Each number is 128 + 32 x the weight over its row's rms, rounded and kept within 0 to 255. Layers, rows and columns count from 0. Numbers have three digits each. The size before them is the row's rms in percent of the matrix's.

# layer 3 MLP up, 640x160, rms 0.194, rows 0-155, columns 80-119
120:166152159138144048092108133137117050141119100110136061065120163175127152105158108079110150112144163170171138129120105221
102:144127207169108161106133091142124060163113100071151100149122143078136069124098078080130152123159151173092133100125154164
106:132070151124136157060120095139199114120166145064154117112154191097129096152150176137098119133180099144122157120146176129
085:116112165106178170122103124143114100080188134112204095069160178063151120149145123106131158132090099173120149129078126178
107:088096125146148131116144146092147170089164086134107109187135108152142069161130168160142144183095091074092110107116154120
118:136148117152135189136180108151123135121112114127120129089075142108109097113159065184094076094139072121050147113148173110
122:086086116181123166119095115147123081119108101070119055144154123157172114138078144111093101102131130216132166158120123109
120:114177118133122123153151147133167097098120183193139072147079201150161131132172138109110132120146085131088055160114158096
117:063138111130126163118091147153137135149156097075138204132151112117132126055147089086107153121121148123123182155133065140
033:072109101098160149098146092082138126120156184124212129160119190155133104168138131084139148161130101149163154146127182182
051:134134138163152107087124156143107090082134087104108080075167135153079053186146154093099117119083138149104103112181177140
125:134160095122124159117150074067058090099121119130094167161161160126096142144178080102119120124153102122149090150126142171
122:110177108061132190149137113113094170068114172169154142147125125167199113181075103163097125153139066119184138164088140117
114:125154128177178190119116133110150148114162113069163162128183135082188149140165150147158123133137139176154156098128136146
118:123137171093133117183090119145148128118116115151159104124105111122161150071138045125099133079149071167155160162190145159
109:117109128115129118135122109144162123119199149158136131150128110170129092068144124153089063150128157113079125151115141077
071:086135123150124157115149121163103131076146056094116133146151096162090140188163146147135095174087157171093090106141154137
102:108147115143148090092125106118089151121129108134122133125127159125118095130131146115162117108113146152103150124170209131
111:112129114127169137121128126068147106136152088099102162114109143177142139108144108081137104211117125133090101160090133180
019:120135139142118120042119133117193148102131131155148155091135178069151192125096141106122079098130142133145100056149130162
125:116106168139140182154184136158128083114130110131101077130107069085111098181129119176066135154085112153136098197129112100
065:157127076176143137097170145146133125144120154125107177125138168135166092107173152098153157052130129122079103137139150166
080:129127185129125142109156143129137082166136103141085182105162111100121099066148156152182120129109113139097114136164089107
076:138137159132089089129138138149066086081054123152156118143095172148130093169106146106098107147090139077076158107176127152
106:149122148155107098141132091157136155128099159111168170107168112186115109142131104166127148135136159175158065159127093139
075:108052139110120134106088059113103113130150108117133070104086099131107133137116100108063063135196148145112122142119112162
119:152101160149150102142169080149110116113109151074119144153185090154076104116142142108088137075131139102080081066163093153
119:098133139107110096075109108132158089145094171158127176095113142118149099082133150151138116134125019190100176136115074154
135:129150146131110117170131174126083078089152146195128123148132128144145092151136137168128094093115158225130100129177105115
111:050121142180119106077107155084098097100098117130124192120149098117166105178067118141088139120083109165144111128153105100
118:030139105208187136099118112138132110143123128177082121078098130197166109136087146090153098113141178131136088100103092105
104:149134100047111120079166112125151157095134167077154165048163155181081139126106105155089113153161067088169138164072123125
115:072143113150134175115140127151152119154147157180164125117126197091163088107120153122190141146103120101128151147153108099
091:119117088168168115161143134117136122212071139091119083149133116134107134084167144135139170176156126123145127101119114085
089:162108051093121118107103126041115167132105174126119129076125126133094060203138102121090128141078146146120105077136145118
125:166092075132151089172130135141127107160103142142103089130138144135153119165098152061151094117111106134123169117180105147
089:114122190063159166176127091174099130130129100116174148135077146127203113140154077126110156142160147090130107157101111083
064:128086148068129120175142136189164142185127149061127109103130149137150127092152116147139140155190099113127118146124150087
118:169131103121159152134160157167094183119171234171140098153152114107175124144070117118139135126089122138083134059113106162
121:109069095112167107086121159122140116155108135155106146142127135157172144133121113160111161134140187145122086145099103185
069:129169127123137168120136166166110165111157155131099210143125123159116185101112131110153076098159156168128120135210130152
049:117119162114115118084172119104157181124147151142136156086118179085173154136104073113129114090116105123111120139102150103
071:114093160138179077122087155189149110124147133091069123111101073151170092172064139090148135078129129139143120170150102128
080:136147129160131094148165121122089064166174159173129134093100079089163118085122140062116137094163101164180130091090148123
077:150131121084151158137132153108144119160158172109091141154086092149158130120150124110157101148178129111105219116086090126
120:160137126154115193037081183113097117104123107114067122129140135130129111074149145119089136159184154142159183097183109112
093:176194130122178133114121125107157096143148204118130065114127142127096163168114141196154157178169121072122131093121103081
024:135086173167132072103119080088114114085104174092116121118118146133166152132142121172165190127111093138148101129091184175
133:112088083139145130078109147132124119143155047147092146084163113171151118184087159129146148174141139114125077163137139119
107:106159155158167159111201119137094067106149123102111136147127128105151136107106160203072184159090142124188128142121117122
102:173175139117192120116105146108142103136125137140079182172137137128142146146156196155138093102095127173109173127152136154
111:146127160138156174067077154128129081082159131114167121127178147117134093123112131121134164101099103125104107101118110174
102:171165152126161101113180147116125072081136071138151117131105123087112075185155099138151121130074084156104153196100182141
121:156180105154151102177114056153103080116112115116137172136117166181111105165109142140217147106144078119135155115080085127
115:122114110164102189068086100137140138131181141099116064092132131170150093174103142093179127129176126085158086156142164136
106:138164140134139100115150168119121096090155132134137109119132146135103136179096167131134115138153146145064129157099104084
096:139122178108144159111080129042054092124146094189097138142144127149149111118148145093117148135114121186160131116126085157
094:136147073093130134114083134132107120105104163105128123133235118139091090135129096089150114100126128161120179098105164143
093:141088083189113137100144099055101093161097095151135084153141098150151147137111132086088144152178082133111100127146132115
117:160094091111119140144134091138075141098107180178154115129134145134169115157065133108168112142108095130087134141144079169
124:093107102034074131104159112154131148114106124159138103081113159128160170135100125099129094156117157130140138131138137110
077:149089153141095146199124193107144075092147152139091128110110162094056193119122144144150185126117141136157127109133086065
061:143130080135156162109156080089144182120080173136161124162136130136092122157150144117155082193147161134126171112079126063
125:104105100147128116153109133115121128074148115052159119072052153182144052128198156098149152172183125130108026140179130116
114:138104115050122169166076112104122109102108113130089111116117157154178085125141136150130180142133110036113143166136052100
117:137098118184149046108173147144138176116128149115134089121083140159135156119138129100132171103185078145084068102166203058
018:114197151104106116167140128131147111143144134086144178067120115165184122140143095145121129122139129121151084148175135113
107:110143172169162172137109105192137201098086135085134101100091126105167072122179119140178142190140082090147094113158106111
027:119077096141137130106115116178169157153125105100128079052145160136089126093131126158094097184184127154119128110128091104
105:156167112077166155209151157121112129155086124137103128118117142095151193122104146093153184182138118178141138120152130125
113:153190120108137092089103110109097131160146142181104142151145135093154189134143149146089158096140133159108160112090104110
026:114115126144146146112104142173132150175131112152135144165126145140110148117113109183196098126171150150122167134171092145
075:117122125148108136125193098177138089145142129111130125092129161129095114121112071133169125176069108170116124147132115106
109:128101117153133084166110129083119213114078096156116100118124149170128112187154209119183140084107136155143117153120095088
126:109119175083158100108157076148143140122126195107132068111078123155119129119095129101133159133094119095136145105175204125
112:158113138164170054063152102138080090075089073127091094161190134152169122152075131132117111114153072131095119118114119118
122:104114189193131141140148097141099150168126093085135129135148123156135076146112145112222102120179123143085093131167096135
134:136149118095148121121114169071125086066140108156169150128112131129162146084100101160182194134162147099084095143145136141
047:118082085136115098087093129128160167079092125131160054066123172153109114087126145081047102162168127103197171097097087109
118:093192118101128152160096090149109106109128136057192119086170156138115141069079160150150084104167128081056101120098165172
122:140118124068110095129123148076151100152082116118162126098090120148114088167091184065086172118112131119075210152152148094
085:197093124141147167128138138115137114152126171122120157124127144125154112119192153130130175099109095157114125176110138098
110:135094108055135125142137130116108064111168121131174075139144136118116115199139093233087103120118084083141098119184140119
101:136146166097151162119175115111099141156098135123154149118141107108069167098190169093139167145112084187145128154154112131
111:067087123178190078115171152132088107119083124113140125150151117145163119176154104140091169142148092173101103105214138082
113:112168097077161071107070146078146099107110107139206129075125120094127104081146141136145098138175124167089164077124165173
138:098113163099143110169156119153153111127118127126112092117080172026102025076098096126137146115170133107115171111146134133
132:150112116103145092111134098155132120131065127143107137151169105138086179133174085051187093158142190105098090033180121141
096:148127081083121158153123115170175126114118169132116174139088115091122153087090060156111139113184123152129107104159162132
092:151093153158130117110079152113161096119114131130143144138106116124100120132133124133145160193111109129106146122114118127
122:092190125140130066123099134177104137145053134166080123062152170104121142135076096172138127130084156107098133126192145155
085:146123143138146103157109095052126213109086182084166143141128134134210167140159100030121138149133081136113139156113123170
119:068095123137122149138184116146152178145113170205131105064152172117133105138129063167135145153127140152115079137141153118
079:141115165054139136172143133053171177112120128130132095163119132100177185173158104152179084151083124094127128092094124155
083:122124096145131144141115109054075181129131151127114104090173183102186129116159172078137109085122095151131103150181115151
115:156154166102170115145122201176135099105149139137098170142093098097153113121091163141152119085163141090031152129159171129
129:168122132156097109130075103122150158108116119078116123085116147131137173207132104154146129127123104101158109118132114110
120:126115033122141129147199134153080145160129144095132161074154125127176146148075151154157130105101166133134173161124154139
117:080141147172165086136165117143160143116088143146097078135148124075119105194115108116135158174142120109112110151149163138
116:078205136129159133133130132107189089100063126180126154126065075160153136110172118119113101157123115160141078130117096089
116:106075066171056082085061137112091112186096181156153120102140116198160132140130104082151109145155114117129094182145114165
088:079165095175103115120165133100048188138116124174120236170122137143105135142133188120138088129047075140073176146157156113
019:132055083142152139134104102190151130190123123104127093124107141140123125084143138159144138183167121162112149183099096110
113:140124168102138070105116068112156154162120118096143140125082167131153142126156164069172162071076125082095145122073100160
076:108141117050144203147135128097127178123103127113157091092164131202174113186129159109124088112132135123151143080132097167
099:171097126093128175119073130146138148160067115098091136102098163124132077095077084163134108130082155104078122149094118139
108:124124103146144122145148132131098109089076117134164142153071064118178143185114082160140074132122063152153078082098159131
096:083142146160118127142157199146118129133102186118130061124111102146149122166158175126108135136156119158089116131188123102
113:157133162110201105182137162114139100189142148106174110159162093133129142110087154121119101111119103136112131156176107168
123:096136166149150109147138106189197112154151128133148127119140138179135143100184153111158103120121132105118104140108127105
037:096091058105160121107169070147165132129100148111179148208105121098141134065146129141158096143112118157107095108083150122
077:108143153095165161098133112097105152168089120090147116130107150102161135138131158118107137084151158140120134175087132160
066:144133141158135125125115160191083086195109108084104099090164150148130118135110098194169159098145106186110087126187154130
053:097113082133141101157146062141163130105144191147153139148155167132125116116110141126123140161093076143166143150147142145
116:122153110091139088067073153143162155172112116160154101002107155172160116136123124129138123164118139096077147149091125109
049:100065108150152113112135115148143158122123109120117127056150139152163112150152120141081133166147120140125061124128127115
098:089111159150175158131149117133113089099070149113121119088089085137052097151148129114120095167105105101192104121154202072
123:147162122096099143143154119089121110107095175132161123162113114095145162175101103149148183089196085117130167176107181120
070:129109075159143101162081154128134123104115154047110159110153181167128070082105068161122164162199134134048160117070131122
109:076127091180167109129144127107101121099111119140107131171183159081117110131160170177200139101126168125074082100148142177
104:123157126131170132171159099190136153120148181122077165173108116149076122151137096102085172156143125152063105150188117168
050:145103101112113106089143164139152153102079132085129145094104118126133139117149153150147120171099111090111133147109145145
092:196094095098115176161134165152094055166141150145157126105145130139159148113097113138122150136131094086186135127124172136
121:148082126071170131134103084118089164113149143158102091168101180128110145120107132146169148178140146098125165119112146121
043:115109163178161158070126152169130102114131121083136100136165123100075106144119158167145128119073134152109074094166145144
117:092159117076129085108110100109174058117109137144107172116147133092116137148103035136153101162091144122119186149084204131
101:169195104151137113162141093104130138074092175084175143138124135112167114143151100172109114114175106119095143122132201120
100:172196058135113116134097105157105147118059139151123164101139136153140138097138087159168126135098135146177136142156058221
119:174119120086114095140108134109128096125073114111130145134121145088137128122111181136126205064140132151097185143171139139
086:105151096112141122098179144142062148109052163167107140135134136105155184117126173122127114131110099121141094155119129140
096:080137117128142129083115107148114133072112100089139139122091151067119123088090152151130094142213161127190127120110144171
020:101098113142154147076150110127134140120145088184086119087168139115102139130132145107098098144092145163094120094133117135
115:181151116072137164149115131122101114135122162113122158149095125040120156081114145186090152217103142091123091075082139143
092:156195145115127205151129125152169129097136121138125088181160080119112128200199107163145115160093134115106081103139126142
128:137039163130143162117084074090112125119114129139135138096199141193115159131118092127104118149137109141176157150171069160
117:167153127108131073053174154131105133063074132193149163175159157129177115159204152125108133206142100092141060093109089151
068:136103114139185100142121119141154090151131145144141119175129104116167154168122178132125135066212067117136114196181161142
122:142086147123141115094108124103127120142088123153092130142155184121166135097071149103113085078093145093095097123160154140
056:113165136131102132099103125176173108183123127116142161052150130112160121113110117119083116081167174163093103147149116154
106:107158154140137097131118121136146102059100151157055118192137088125108112136172163117111045189041121088115205140176131120
105:055175129073133155110163075165115115187120078119110185135146079139117108091130138115138120070117092201113115141168126151
113:111083130114121119157148095124081102123109138132133100107072126155150147078110116183144123102149117142128157139106083141
065:064138163159140133096157140151175118089114144102142108066140179137022134136132142088122074127145140139104111137143143172
109:162119171147140146132108124173174088060121152069156111129100106065132126150158095092086103131168192118158156130102103136
063:172123090113120161117106128065124137083094185116158076131115152080151134150113152083115114142097116092140161079095136152
111:106111162138121154166184092111075140100098152142134125048141058213137132148135082113104120136117187161098089219130121119
102:132139148176140157130168104099042125122137161094135121090197162121145104131152133112130156077142099183138203124100122148
128:120086132049126087163152147175175181133119098121107144059151110115113188191129094081141131153129091144114151119136144121
076:134122124086174150024051136133158082124103056194134119167077172098142100148118073077149097120148122193145110180100124127
108:128128170106094160134134158096155112104102187095147172030135107139199124131108076145084158120188068159148088149128170163
124:120088105128126107170114132147110121082142085069098127086165168136088157074117090224126114161172164155167163112092125166
124:143135218119100153194138098178114102169100129137158137110115116148175160103154112126106162155130064158101195178140157110
130:099136121110129102164214185150125113171124117117165180118101110139151143117087147149141185056067136155087099156075136146
133:131083160116148099070117118073110096137102178163125120193097120106105131142181109154135201132150161106098140156128135158
111:084150102128162139141140191074077154214087178125114123134184144172144092140117136147135117114105149118162120123143145086
111:132063117156125078110128126118159115117109129092112153101099109102123110143060116144122140149161161117140205133131139157